Weights of a small GPT-style language model, trained from scratch on English Wikipedia.
Size: width 96, 2 heads of 64.
Architecture: LayerNorm before each block, no position embeddings, ALiBi.
Each number is 50 + 12 x the weight over the matrix's rms, rounded and kept within 0 to 99. Layers, rows and columns count from 0.

# layer 15 MLP up, 384x96, rms 0.127, rows 115-187, columns 48-95
50 59 48 52 45 58 53 53 49 42 52 58 44 72 52 48 42 30 44 41 53 53 73 77 64 53 53 41 64 56 61 48 37 48 30 71 59 57 44 51 52 39 53 35 69 47 39 34
57 56 39 55 47 57 38 29 38 41 45 70 46 60 40 26 58 53 31 38 57 51 29 36 45 67 65 50 52 54 56 46 59 67 50 40 45 35 30 45 41 58 74 57 38 63 55 43
49 45 55 71 57 33 58 61 31 44 83 76 47 48 50 65 54 51 60 50 58 26 22 17 58 46 57 32 76 51 38 59 74 73 17 43 32 54 46 56 61 54 62 50 38 39 43 48
66 65 40 48 54 47 46 57 72 34 36 51 49 88 53 46 22 46 54 36 52 40 59 51 67 42 35 59 42 52 49 43 66 61 37 48 39 48 61 36 63 53 55 44 44 39 16 64
53 71 61 63 46 52 76 61 49 44 44 55 43 33 34 40 28 61 51 30 47 56 48 38 58 53 48 67 52 39 69 46 47 43 33 57 59 77 34 43 63 35 60 56 67 43 64 59
62 59 41 39 43 49 43 61 40 69 61 67 58 29 28 44 57 43 41 41 43 56 46 49 48 75 58 35 57 32 39 54 75 60 20 46 35 68 39 35 47 45 42 32 62 26 71 54
61 48 45 57 45 62 41 50 58 55 42 76 47 63 53 63 48 44 38 37 55 49 49 49 51 61 54 47 38 40 43 50 50 79 53 49 37 46 75 48 54 74 54 32 36 62 52 50
64 51 39 52 45 38 39 36 44 34 46 66 34 50 57 73 36 63 52 53 59 29 48 38 50 40 34 50 66 46 47 32 74 75 53 68 43 64 39 36 45 45 66 61 34 53 56 60
73 56 63 51 39 53 52 44 39 38 57 71 53 41 61 64 53 56 38 36 52 22 49 43 57 42 50 41 58 37 49 37 57 46 51 39 50 51 31 38 46 65 58 44 42 67 19 54
63 57 54 59 23 43 52 45 43 49 39 54 41 46 44 37 46 42 43 16 63 42 62 61 59 62 47 46 44 57 68 30 50 34 53 44 41 46 64 50 61 82 56 39 72 38 52 35
62 82 43 51 36 48 58 48 49 62 57 66 25 39 48 74 44 45 51 47 65 51 60 51 35 56 47 52 43 43 33 27 41 49 44 49 53 56 41 57 39 68 46 58 45 60 43 32
51 67 38 37 60 67 54 41 30 64 80 46 29 40 59 38 54 51 33 53 65 45 53 52 43 51 57 57 36 47 45 54 51 47 41 43 70 40 57 36 44 87 55 63 47 36 60 39
47 48 51 65 42 49 80 35 45 33 35 45 61 61 55 58 44 49 66 40 63 59 25 59 62 42 38 48 57 62 57 50 45 51 31 25 23 64 39 74 93 51 46 46 56 55 31 30
47 25 47 41 41 54 43 43 42 41 44 49 33 32 43 56 53 43 42 52 54 46 39 37 59 40 52 53 67 30 66 53 57 42 51 46 35 41 49 46 66 75 60 59 55 37 50 60
54 66 55 40 39 44 48 32 74 54 38 69 40 47 59 71 52 39 40 49 42 66 62 82 55 64 52 38 51 43 63 41 60 54 47 43 59 49 58 50 73 60 51 30 53 48 36 76
54 64 46 43 48 63 68 61 08 55 75 62 48 63 48 14 53 51 61 67 60 30 53 46 44 38 52 66 59 47 22 34 52 57 42 32 40 55 52 58 41 64 55 40 66 42 63 48
46 46 63 51 41 54 46 56 27 33 46 55 44 47 62 70 50 21 42 52 49 43 48 37 40 37 50 51 39 47 61 52 73 70 35 48 44 42 50 48 49 69 59 69 53 64 48 51
86 67 27 57 46 60 45 41 41 66 49 45 45 43 34 43 25 45 50 36 59 33 54 88 44 49 63 53 72 50 51 49 67 40 34 44 44 54 36 70 36 66 38 51 55 40 63 53
43 51 27 82 43 51 64 49 53 30 58 64 53 70 45 61 62 56 33 50 58 60 55 48 57 44 45 73 59 48 68 45 42 38 47 33 55 38 53 69 81 45 46 44 48 53 34 52
56 48 59 67 18 57 44 40 49 47 65 46 43 69 41 35 49 49 52 50 31 58 55 55 58 65 55 77 64 48 66 50 46 33 56 31 82 56 42 51 45 58 77 61 59 41 35 43
52 42 51 43 54 52 79 50 49 51 47 50 38 68 58 52 29 20 32 42 59 54 59 74 65 41 43 42 38 52 75 47 55 50 48 56 37 67 50 50 46 61 51 29 55 63 39 45
45 51 47 59 53 72 78 48 40 59 78 61 35 63 28 45 40 50 49 41 25 52 38 31 32 64 53 53 54 60 53 54 66 53 45 34 64 55 54 41 44 54 49 43 41 27 44 47
57 38 49 46 37 71 66 49 32 50 57 33 46 46 58 47 50 61 56 44 39 54 53 74 24 46 19 53 57 53 49 51 67 48 54 42 45 52 38 45 66 57 44 39 62 59 36 57
43 43 27 41 56 40 62 39 55 45 68 35 27 60 50 43 44 54 30 49 45 31 36 43 41 55 72 40 62 45 70 39 61 69 42 53 18 40 66 34 61 60 63 54 55 41 43 39
59 92 50 50 31 49 37 48 61 40 66 66 53 53 43 51 46 24 47 40 60 54 33 70 47 51 50 48 47 82 64 52 69 32 53 45 52 62 52 40 55 39 53 49 58 34 49 49
57 37 48 45 48 55 52 63 49 71 48 53 43 53 63 72 54 54 51 46 59 69 61 60 48 56 41 42 62 60 50 37 49 36 42 54 50 77 48 34 44 53 55 29 47 50 34 57
40 51 52 36 50 33 65 33 54 55 41 54 43 42 33 49 50 51 62 49 48 52 59 45 53 38 36 62 52 66 52 32 48 52 58 57 41 62 42 43 60 65 65 65 66 37 45 37
50 49 42 59 54 31 44 53 30 63 58 40 35 37 60 48 47 66 55 45 60 40 57 60 35 45 50 50 55 67 33 33 50 48 60 45 66 66 07 54 38 70 53 45 60 53 43 63
56 57 36 42 66 63 65 64 41 44 42 66 31 57 32 51 57 25 52 41 80 56 54 44 56 54 30 26 48 40 48 55 52 68 50 58 55 67 51 41 63 45 60 35 36 68 48 54
59 47 38 61 45 45 50 44 37 32 51 47 39 40 62 38 59 59 47 53 42 62 62 46 38 55 46 40 52 35 61 46 56 47 22 42 35 44 45 52 63 56 43 47 44 57 45 46
53 46 51 43 50 37 69 44 62 44 51 53 42 56 52 57 71 52 52 51 60 49 31 70 44 68 31 60 53 41 35 46 30 49 49 38 59 32 50 61 42 45 48 49 28 57 63 59
47 55 33 45 50 42 61 43 43 46 47 59 26 36 45 48 40 39 26 48 67 56 49 69 39 45 61 29 63 38 37 64 62 39 63 43 43 58 53 66 56 60 58 51 53 65 38 34
44 56 45 48 40 44 70 45 42 74 64 44 44 56 43 37 46 46 43 47 67 55 57 53 51 58 39 52 43 72 40 37 50 36 26 48 67 63 59 48 76 46 52 25 35 46 45 55
57 77 36 32 51 65 56 57 57 70 52 37 35 63 43 39 39 43 60 42 45 65 54 53 44 53 59 42 80 44 67 59 56 42 50 54 61 52 33 47 61 59 51 33 39 30 72 63
55 48 54 63 49 63 56 70 37 59 42 53 39 40 41 70 54 45 37 48 63 50 36 48 55 68 63 46 46 57 29 39 44 68 36 59 48 62 18 32 38 72 64 38 55 55 68 64
54 58 54 40 24 36 70 61 41 42 63 56 52 47 57 51 42 44 57 52 57 52 73 51 40 47 34 52 76 65 80 49 61 44 41 38 64 61 45 50 36 60 69 45 55 39 52 67
54 42 50 50 42 29 57 37 53 47 54 65 55 62 64 54 57 25 28 37 48 55 46 51 45 46 51 64 40 69 51 56 52 62 47 24 60 40 51 61 56 60 60 37 64 52 38 50
45 50 67 36 25 63 53 65 40 37 65 54 57 40 44 69 71 41 53 62 61 47 38 60 37 58 30 46 49 51 50 43 45 34 28 40 49 44 45 26 49 59 54 49 52 23 41 52
59 56 37 53 40 59 74 48 57 48 46 70 32 62 39 49 62 41 39 39 38 42 30 63 31 53 27 50 79 62 73 55 37 37 44 47 73 46 57 36 55 51 63 30 22 45 34 65
50 39 51 61 36 70 41 39 50 39 61 60 52 44 46 54 64 65 63 53 55 52 34 60 55 55 38 79 43 39 61 55 36 48 40 43 37 43 52 48 63 50 67 50 40 40 52 64
47 65 47 50 45 56 77 53 43 47 46 61 62 54 57 66 41 50 49 54 39 51 48 46 26 54 49 48 55 54 59 61 46 42 61 35 61 41 37 54 45 64 51 48 62 50 26 69
55 42 49 51 20 47 40 17 55 29 55 44 57 29 39 60 55 50 49 48 69 50 59 36 46 63 69 54 51 54 55 28 76 66 53 38 40 26 34 33 57 77 66 46 57 52 54 44
56 50 30 53 48 46 70 47 55 79 45 55 47 68 62 55 38 36 47 41 50 36 68 45 57 52 41 24 45 52 55 38 87 44 62 54 34 45 33 44 49 53 59 83 49 45 41 65
63 34 61 68 54 38 55 51 19 61 54 53 54 47 61 70 41 38 52 54 77 49 37 68 37 63 53 62 55 54 47 67 35 39 40 43 35 57 54 31 52 61 39 53 36 44 43 57
55 53 69 60 45 69 43 47 36 51 40 44 57 61 51 55 50 47 34 47 67 40 51 56 58 39 62 61 57 46 72 34 38 52 43 34 50 37 44 51 51 73 57 44 64 51 32 68
55 54 61 45 30 44 52 60 34 44 57 47 41 60 55 48 48 68 17 47 56 55 28 80 52 36 37 22 50 50 47 51 44 52 66 69 53 49 80 58 62 58 78 64 46 51 54 62
57 52 60 50 38 60 58 21 27 59 61 66 44 63 43 63 29 29 30 59 72 18 55 56 62 34 26 46 66 73 61 49 53 52 52 26 31 47 57 61 56 59 62 60 48 60 47 56
71 58 48 52 46 67 48 56 43 70 65 51 56 25 50 67 21 47 60 33 75 62 49 64 54 50 59 52 45 42 55 39 42 30 53 72 27 46 48 47 59 57 47 59 37 36 28 45
67 43 46 60 45 51 51 22 35 58 42 41 40 59 41 36 41 58 44 46 56 52 37 43 39 63 48 55 28 54 61 69 46 61 45 39 41 74 66 46 73 59 78 47 50 46 54 46
58 61 49 67 49 59 42 58 44 28 45 72 53 66 32 49 43 62 49 22 60 61 42 39 54 53 47 59 69 23 72 54 53 50 46 37 48 39 52 59 50 51 79 38 61 45 52 47
58 43 64 44 24 32 50 35 34 59 70 27 29 48 51 60 49 53 59 50 50 40 55 50 21 70 58 64 46 79 61 49 40 84 66 27 44 45 40 32 54 46 49 57 55 40 58 64
55 38 43 66 41 43 42 42 55 34 74 42 45 52 57 56 13 69 52 49 54 56 35 31 51 52 42 31 53 65 37 54 56 66 43 43 58 48 60 49 48 68 49 47 35 26 45 76
39 68 52 49 41 45 58 58 45 40 54 66 24 54 62 49 42 64 43 36 62 58 47 46 33 79 50 47 38 48 56 29 53 61 59 60 58 33 50 36 54 51 64 31 49 31 60 38
70 65 62 46 44 30 48 52 50 74 52 39 32 45 34 45 29 44 59 07 52 51 47 51 52 73 60 40 64 32 55 64 44 39 49 68 54 61 37 63 40 51 61 46 45 43 52 59
69 32 54 41 50 52 44 49 50 36 61 51 44 49 65 56 38 47 54 42 51 42 46 62 47 45 58 31 47 34 63 33 72 23 38 41 55 48 52 50 52 71 45 35 52 52 52 55
63 56 50 42 51 46 52 18 56 64 60 62 59 49 60 67 45 34 49 45 62 41 45 51 45 47 60 64 33 59 31 71 47 61 58 63 55 42 52 66 72 40 45 48 61 44 34 50
66 46 53 50 54 55 43 50 64 62 30 72 47 46 24 44 57 36 15 44 46 37 28 35 48 69 47 78 48 53 56 55 46 32 24 35 56 56 48 62 58 46 62 41 50 39 19 64
59 31 68 71 34 54 78 40 52 34 40 49 56 38 55 52 53 55 50 47 66 30 44 40 22 73 41 41 48 44 57 62 68 47 55 42 44 56 36 25 53 43 58 45 27 49 42 35
56 56 27 52 39 54 59 48 52 48 63 39 48 71 42 38 32 60 52 28 55 42 51 54 53 76 49 59 26 38 27 46 54 51 56 60 48 49 71 43 49 78 56 31 36 47 53 68
88 40 60 55 49 52 46 35 58 39 42 55 64 45 23 60 44 41 43 33 51 58 48 52 57 57 51 54 49 48 65 54 41 44 42 42 64 66 36 53 50 56 37 58 40 67 36 46
60 47 57 63 36 30 52 30 42 29 58 78 59 52 53 42 40 68 60 48 59 39 45 45 41 66 35 60 44 58 51 53 51 49 48 45 58 70 31 78 40 56 66 35 55 53 59 35
51 55 63 60 38 62 46 41 54 26 39 52 40 52 41 48 40 39 62 56 34 53 35 42 39 55 46 66 66 53 55 54 64 42 58 58 50 53 36 65 70 69 79 34 59 56 42 65
68 42 42 56 56 57 58 52 45 36 42 51 42 58 52 62 58 28 53 47 69 48 49 44 47 65 62 44 57 45 78 50 70 75 30 42 64 67 39 33 66 47 62 49 38 20 55 54
59 58 55 58 27 55 40 41 32 48 61 66 45 41 29 46 60 66 37 31 62 51 44 89 61 45 77 36 53 40 28 41 41 48 45 59 39 51 58 61 63 50 51 44 40 40 41 63
61 45 50 51 22 39 66 32 35 53 56 55 53 51 57 43 50 51 40 38 63 53 38 49 64 53 56 44 46 47 44 43 69 49 34 57 43 55 57 67 34 63 66 39 49 40 49 56
49 52 35 53 44 62 77 38 60 53 62 55 55 57 48 50 58 53 63 34 60 34 40 43 54 41 32 45 48 30 43 66 65 50 66 32 46 61 53 59 42 59 44 53 39 57 33 37
56 60 27 60 42 52 40 37 31 53 77 69 51 61 30 52 44 59 25 48 29 46 45 68 39 62 51 54 73 65 74 60 70 43 28 30 54 55 36 75 55 60 60 31 43 58 44 40
47 39 59 68 46 53 66 45 34 28 44 70 42 86 43 57 46 55 43 39 60 30 59 48 44 23 38 41 47 42 70 37 60 37 33 36 37 53 58 62 61 56 48 51 42 58 36 62
57 52 32 40 49 47 58 33 28 41 30 57 52 37 72 59 51 48 48 49 39 42 52 68 49 42 62 43 60 63 53 58 45 52 41 42 54 40 49 57 41 57 57 37 54 35 57 64
57 43 52 53 47 64 76 57 56 42 48 47 37 51 45 36 55 57 56 61 38 45 34 47 38 42 24 49 43 34 80 50 61 54 46 44 49 55 43 37 41 52 72 39 66 15 38 41
68 62 23 37 47 55 48 23 37 50 60 41 40 62 42 61 46 45 32 36 53 68 34 59 35 41 66 27 40 59 75 56 58 50 44 24 65 47 45 77 64 63 69 23 45 42 25 55
57 73 42 62 53 45 72 65 43 47 53 71 41 58 29 52 50 54 57 57 53 35 36 55 33 56 66 55 60 45 49 38 49 53 43 52 59 56 39 35 46 50 31 46 33 51 56 68
85 36 36 30 43 55 43 64 48 36 60 48 44 52 57 62 60 58 22 52 43 29 54 48 53 53 61 50 51 52 41 45 51 72 55 41 45 57 55 39 56 76 38 41 53 43 46 45
# layer 15 MLP down (transposed), 384x96, rms 0.135, rows 115-186, columns 48-95
34 30 68 41 47 41 64 52 49 58 47 66 49 35 68 71 45 39 57 62 50 38 42 44 38 51 34 51 22 51 41 59 45 61 60 54 54 62 36 54 60 41 46 48 33 66 43 73
36 59 31 64 53 55 51 37 42 56 58 84 25 49 34 31 71 51 31 62 46 63 56 40 82 54 55 60 39 52 55 59 61 52 45 47 46 54 61 60 36 22 50 45 39 45 85 34
60 47 12 63 63 59 74 60 70 38 41 73 64 49 41 32 46 46 67 65 57 52 58 57 45 38 35 35 45 61 59 41 53 49 66 66 38 46 53 46 39 34 35 48 46 33 41 41
46 59 38 55 43 48 42 58 33 48 54 35 56 33 33 44 52 84 61 54 46 45 53 58 38 45 53 37 62 35 63 49 38 38 61 64 61 46 48 28 41 67 49 46 51 56 35 71
44 59 43 56 60 59 35 50 49 62 70 56 52 61 58 40 50 52 65 44 56 43 52 56 57 44 50 47 44 62 42 44 40 49 55 56 61 51 49 51 62 00 44 48 53 47 48 58
53 48 46 68 47 66 54 74 52 61 38 46 46 59 71 65 45 43 58 75 47 41 43 49 56 46 72 59 46 56 56 37 33 63 58 57 65 70 59 59 56 46 50 54 50 59 39 58
60 47 53 80 53 51 23 43 59 46 30 50 30 76 40 34 66 63 49 45 55 61 39 75 46 63 68 56 71 45 47 61 32 55 27 57 71 31 39 44 54 52 55 30 51 38 46 65
60 61 50 40 33 33 34 57 36 73 57 32 65 56 67 60 74 34 45 52 63 57 31 53 49 23 37 40 47 37 57 62 52 57 72 54 57 51 51 45 65 62 39 52 46 42 39 23
40 79 64 34 52 69 37 40 57 58 52 55 28 60 21 45 37 42 56 56 41 54 32 59 39 60 82 34 49 44 55 45 45 61 33 38 25 62 43 39 39 11 31 48 56 46 43 54
53 56 44 66 36 39 52 37 81 52 50 38 21 67 37 43 66 57 44 25 60 73 63 45 66 52 49 55 39 52 59 76 12 52 37 55 37 45 38 45 55 65 31 56 68 66 40 46
46 36 48 48 54 59 61 54 38 40 37 29 70 31 38 43 48 56 41 39 30 36 50 49 66 63 46 57 51 52 45 62 75 38 42 44 47 27 62 60 55 52 63 60 45 46 58 54
51 35 55 51 34 36 44 45 69 45 29 56 55 41 50 53 46 54 46 53 57 41 51 34 56 46 50 65 46 54 48 39 54 52 65 56 38 57 56 67 49 37 54 51 74 50 42 46
39 74 52 39 56 44 51 63 53 56 45 60 30 50 36 27 55 50 51 65 48 57 62 62 36 77 79 54 34 65 55 33 56 56 68 57 34 60 39 55 54 33 56 43 34 50 62 37
70 51 42 35 53 62 39 65 50 48 63 68 54 51 42 20 48 60 35 51 65 45 51 32 72 42 54 45 33 49 53 47 65 35 49 35 64 27 52 54 50 51 46 54 39 53 44 56
65 35 51 57 44 46 54 48 37 43 57 54 66 54 52 40 52 26 49 46 46 54 54 46 49 29 37 56 67 43 63 16 46 36 81 69 52 61 41 55 48 65 65 63 45 48 52 47
31 61 53 54 41 13 38 16 67 21 39 59 51 54 56 45 51 54 63 49 61 60 57 53 45 59 76 74 36 37 46 54 48 39 41 50 57 50 40 53 21 59 65 16 33 60 59 59
48 54 69 36 33 68 29 44 52 49 73 59 38 56 35 68 49 76 41 46 54 51 51 17 22 51 66 32 74 46 67 49 50 58 42 47 61 74 79 65 62 46 57 61 46 43 47 51
58 55 69 65 53 35 50 40 46 19 36 46 41 37 45 39 56 61 33 44 56 51 65 48 46 55 63 52 46 66 43 50 67 54 44 53 57 66 60 29 67 60 45 66 59 49 54 42
56 61 58 30 60 45 45 45 63 46 45 33 54 46 60 57 48 57 32 37 31 64 48 15 49 41 61 46 45 57 38 45 56 52 55 44 46 51 38 51 48 65 55 47 71 43 34 38
62 51 46 42 62 61 45 63 48 49 78 41 59 53 46 35 23 71 67 62 48 46 39 39 52 31 44 55 33 39 50 63 39 71 44 36 41 63 33 45 32 57 58 47 50 34 55 35
42 49 49 47 44 55 40 56 47 79 53 60 44 37 53 34 48 37 61 52 60 52 57 54 49 45 54 35 40 51 43 48 56 48 46 68 54 36 49 39 38 50 37 55 66 43 38 74
26 50 63 48 52 52 39 48 68 62 49 34 40 28 41 29 64 49 42 43 58 34 51 35 49 38 68 46 45 53 50 44 66 48 33 65 43 83 60 33 53 63 59 56 61 58 50 70
71 54 49 49 58 50 59 47 87 52 49 40 59 45 38 49 68 45 43 60 48 47 37 28 40 39 57 59 47 40 24 48 40 37 61 52 47 71 55 46 40 44 44 51 76 32 59 38
40 55 76 63 38 50 38 30 43 62 66 53 49 40 62 71 56 37 50 60 54 41 53 48 46 55 35 43 54 43 49 47 28 76 45 52 85 39 46 57 39 41 37 72 57 43 63 51
63 35 22 51 44 45 36 64 38 21 54 33 52 47 44 47 53 41 67 65 46 41 55 82 53 40 79 49 46 57 55 69 30 53 45 56 59 48 42 64 62 55 27 58 57 57 52 28
49 58 51 42 53 47 31 53 62 48 60 53 62 40 48 40 49 49 56 51 49 26 53 36 58 49 62 52 63 47 33 38 45 58 45 56 49 47 61 50 49 54 59 54 56 42 78 48
75 37 49 46 59 47 33 45 51 44 57 45 48 62 41 52 56 66 43 62 54 35 43 51 60 72 56 46 42 54 37 56 42 49 49 45 50 53 76 45 57 36 48 63 27 43 54 54
57 45 67 45 30 57 41 36 44 36 49 64 62 48 22 40 69 55 59 40 43 52 48 51 54 42 62 51 54 56 52 70 57 47 45 46 47 59 88 41 45 55 38 51 44 43 54 42
58 39 32 54 21 58 51 48 60 68 40 71 50 47 46 45 61 34 57 69 60 25 79 33 64 41 64 64 36 54 35 32 35 39 70 37 50 36 58 69 59 44 41 63 65 55 43 57
56 54 45 41 48 50 57 64 45 38 58 43 63 33 40 37 52 45 60 62 35 73 55 58 33 50 52 62 42 55 46 54 54 36 53 46 55 43 50 60 46 52 46 57 57 42 46 55
37 46 55 40 19 52 42 40 44 37 50 53 59 43 67 43 30 63 55 54 50 35 24 43 63 56 57 42 59 45 54 53 34 45 73 68 45 68 61 60 62 59 54 36 68 52 37 20
72 49 31 44 46 48 56 60 37 43 61 53 57 44 67 70 79 51 65 28 49 41 72 64 46 52 51 41 26 55 48 44 39 31 28 61 27 50 58 61 36 51 59 42 43 54 48 71
50 65 47 72 40 32 40 19 65 48 46 62 50 50 40 48 22 52 42 86 69 28 31 68 62 58 40 49 42 30 34 48 34 46 37 57 65 32 57 44 56 64 67 47 48 43 47 40
60 42 58 28 62 45 48 65 49 42 43 37 72 33 34 48 64 68 56 64 42 68 63 22 59 53 59 54 30 63 42 46 45 32 58 68 44 34 58 55 45 35 39 49 64 40 39 49
49 45 41 48 50 66 42 46 34 63 59 54 75 39 61 60 45 34 47 34 47 41 52 46 50 47 40 38 61 68 51 41 53 43 57 60 60 38 58 60 66 50 39 54 57 46 35 73
46 74 50 33 69 61 63 46 46 53 50 55 50 47 74 47 42 56 39 55 30 63 53 46 49 25 46 79 49 29 44 56 34 53 62 52 24 45 46 44 36 56 48 66 40 37 52 47
48 43 50 42 36 57 59 60 75 36 46 49 57 59 42 46 41 54 31 32 64 44 47 56 62 29 55 48 47 52 46 53 44 54 67 51 38 57 67 69 60 51 42 54 35 45 54 63
49 59 61 29 57 28 58 13 42 62 43 48 60 62 54 46 62 53 70 61 47 51 47 58 50 46 65 50 56 49 43 51 50 61 59 56 30 65 50 69 33 55 51 22 43 54 56 60
42 35 53 52 55 47 73 46 39 60 36 42 86 65 61 33 47 69 47 41 29 51 41 55 45 51 34 45 58 65 55 39 47 42 47 58 47 56 38 43 53 32 44 49 43 74 29 52
57 34 46 65 58 32 55 54 45 62 45 55 41 45 53 31 70 45 64 36 47 75 54 51 37 56 61 45 42 66 27 52 60 45 43 43 51 33 51 42 49 62 42 43 61 59 65 44
59 52 45 45 58 59 41 42 50 50 34 36 44 61 62 54 65 36 51 42 45 44 47 43 45 42 74 59 35 40 33 49 55 66 56 55 54 74 54 56 59 66 54 43 44 46 47 37
66 62 47 57 64 63 38 38 61 31 54 41 26 48 46 44 35 65 63 44 52 46 39 48 65 34 52 66 48 64 14 51 51 70 57 47 33 48 58 52 62 52 44 65 60 42 45 12
55 31 60 46 38 56 34 47 35 53 45 80 59 36 24 47 66 50 45 66 56 40 53 32 70 44 39 70 54 59 53 72 48 46 44 47 51 44 55 56 76 65 46 40 26 45 58 33
34 68 42 32 56 60 49 58 85 40 55 52 46 37 52 56 48 71 46 62 40 47 38 41 61 47 61 44 51 59 46 52 38 45 51 55 46 43 09 60 39 50 68 64 47 49 57 58
48 46 36 41 60 43 53 51 38 64 38 47 33 66 43 44 57 36 57 40 59 55 43 50 44 38 41 53 21 48 49 55 57 45 48 36 22 49 73 46 53 40 69 54 42 60 48 71
71 51 37 51 46 39 22 58 45 38 62 51 40 51 41 51 63 50 17 49 58 60 33 62 55 59 41 62 46 55 54 46 50 45 46 40 50 48 56 54 67 67 51 47 62 71 39 32
32 60 49 64 66 40 33 58 52 40 37 73 75 19 77 57 54 49 95 72 73 40 54 34 46 59 55 36 60 36 49 49 63 38 61 58 52 54 60 38 52 70 63 51 51 39 31 42
55 50 45 54 59 56 45 51 67 46 38 38 72 32 53 49 45 30 57 52 38 48 61 47 52 36 43 51 32 28 32 45 58 37 52 50 62 72 41 52 52 64 36 50 89 55 53 62
60 55 58 66 35 53 26 48 51 52 61 36 35 25 57 58 57 54 70 57 23 63 55 32 34 55 69 52 29 30 55 68 61 52 48 49 60 39 78 44 52 60 53 33 63 40 53 62
47 48 62 69 49 55 35 42 50 68 60 60 47 64 51 53 29 39 44 64 54 43 59 45 49 62 38 41 56 40 44 59 47 43 47 59 73 41 61 29 57 50 52 49 39 44 52 68
53 43 70 40 57 47 34 73 51 34 83 55 41 50 56 40 53 33 69 60 58 29 50 57 25 55 47 65 36 56 44 19 24 64 47 48 56 49 60 60 59 68 56 42 41 60 58 45
46 48 59 65 25 39 58 47 62 58 34 52 47 51 78 56 64 42 55 75 37 78 45 51 35 24 66 51 36 51 44 54 44 34 66 35 48 53 57 64 39 47 32 84 36 47 47 51
75 30 37 41 58 63 36 24 55 51 42 46 50 30 65 56 55 42 44 41 67 61 53 62 50 34 44 42 68 51 46 47 63 55 41 47 59 37 53 53 56 47 40 66 63 71 21 53
42 53 52 32 63 59 48 54 59 49 50 42 65 43 71 43 40 44 48 60 46 69 61 40 62 55 57 62 59 81 43 48 60 35 45 35 50 46 60 61 51 46 35 45 42 54 50 46
48 43 53 57 57 66 53 38 69 35 48 51 67 72 30 60 51 53 42 43 51 52 66 50 30 60 44 33 51 53 52 51 46 64 48 52 48 55 52 35 45 52 61 53 28 42 54 65
38 53 30 63 68 48 48 55 45 28 47 46 46 50 64 43 39 53 33 75 52 38 49 59 50 64 43 50 37 31 50 50 35 48 47 40 41 37 47 59 56 49 35 50 50 72 50 37
52 46 41 52 52 68 60 37 38 52 65 61 44 54 32 63 44 48 36 59 50 44 56 53 90 22 37 36 56 66 45 44 54 73 70 43 55 40 53 39 35 51 27 49 46 43 61 47
59 29 69 56 57 67 32 49 58 55 45 51 61 69 49 49 66 21 49 43 64 41 61 65 49 46 31 30 72 33 53 82 30 50 69 49 57 86 50 49 54 36 86 60 69 58 70 67
58 62 52 53 58 45 55 42 51 45 29 69 44 48 33 60 46 55 37 64 58 48 38 54 63 19 54 47 57 52 53 50 49 52 69 39 68 40 51 63 59 53 38 66 32 48 50 35
39 48 57 30 32 55 48 48 55 49 47 60 63 47 43 57 47 47 36 49 55 72 47 44 39 63 30 41 53 63 66 54 49 37 40 61 64 67 49 53 58 44 36 49 40 68 63 66
50 52 47 53 42 52 45 39 52 50 47 62 39 60 43 78 61 44 52 44 29 33 44 45 44 44 53 69 60 40 52 31 57 50 56 66 55 39 67 26 34 58 29 60 63 46 46 62
44 22 37 52 49 64 59 41 63 52 57 51 33 70 42 56 42 46 48 38 53 46 45 33 77 51 71 40 57 25 59 27 32 33 63 68 51 41 62 71 69 60 38 47 68 51 41 54
42 66 48 54 51 71 36 37 43 54 70 47 53 48 57 47 39 71 65 48 52 72 53 71 51 55 46 68 53 69 40 50 56 53 38 39 44 59 54 43 39 34 48 56 32 48 42 51
49 49 46 59 42 55 64 48 33 68 55 45 43 35 57 53 42 62 69 58 38 47 73 64 68 65 54 53 46 32 40 43 31 43 43 72 70 44 43 44 40 42 50 37 74 56 48 63
60 41 50 48 42 52 23 32 46 32 53 60 44 69 23 37 62 51 38 54 45 48 54 41 50 50 62 41 48 66 60 49 61 57 36 25 43 59 57 68 63 50 62 39 51 48 35 66
80 62 49 53 52 46 57 74 63 54 41 43 58 60 42 45 53 50 51 62 36 76 49 55 55 49 55 27 63 62 73 43 59 34 45 54 56 50 62 45 75 27 58 48 38 22 48 35
44 41 37 56 51 72 49 37 52 34 33 54 37 42 55 44 48 52 40 48 60 51 61 53 52 48 50 43 51 47 45 61 46 50 54 58 62 45 47 52 66 62 58 51 53 51 62 52
55 50 58 31 50 79 34 75 74 33 27 58 43 51 52 74 66 48 45 33 54 41 71 39 64 61 56 46 29 57 54 34 89 32 34 52 69 41 57 45 42 42 27 46 45 52 50 38
40 48 56 58 52 55 33 67 67 62 70 43 50 63 43 44 54 50 43 46 46 43 47 44 49 42 53 51 46 48 54 52 58 53 55 59 55 60 48 48 42 46 53 41 50 55 39 40
48 52 55 44 49 48 67 40 56 35 22 49 58 56 41 58 63 33 57 48 28 54 56 70 55 42 59 39 53 33 36 51 37 37 49 63 41 68 55 36 23 46 52 54 47 58 50 72
41 68 28 63 64 78 42 68 61 43 72 72 55 52 48 46 41 48 29 43 73 72 42 57 41 57 67 38 64 58 52 42 54 43 19 61 58 40 66 29 60 28 36 39 28 59 47 33
52 42 59 49 52 54 54 59 55 33 30 45 56 42 55 49 39 45 56 49 26 56 70 27 49 58 56 36 52 67 42 62 68 52 40 53 52 43 59 45 43 43 67 39 43 54 51 36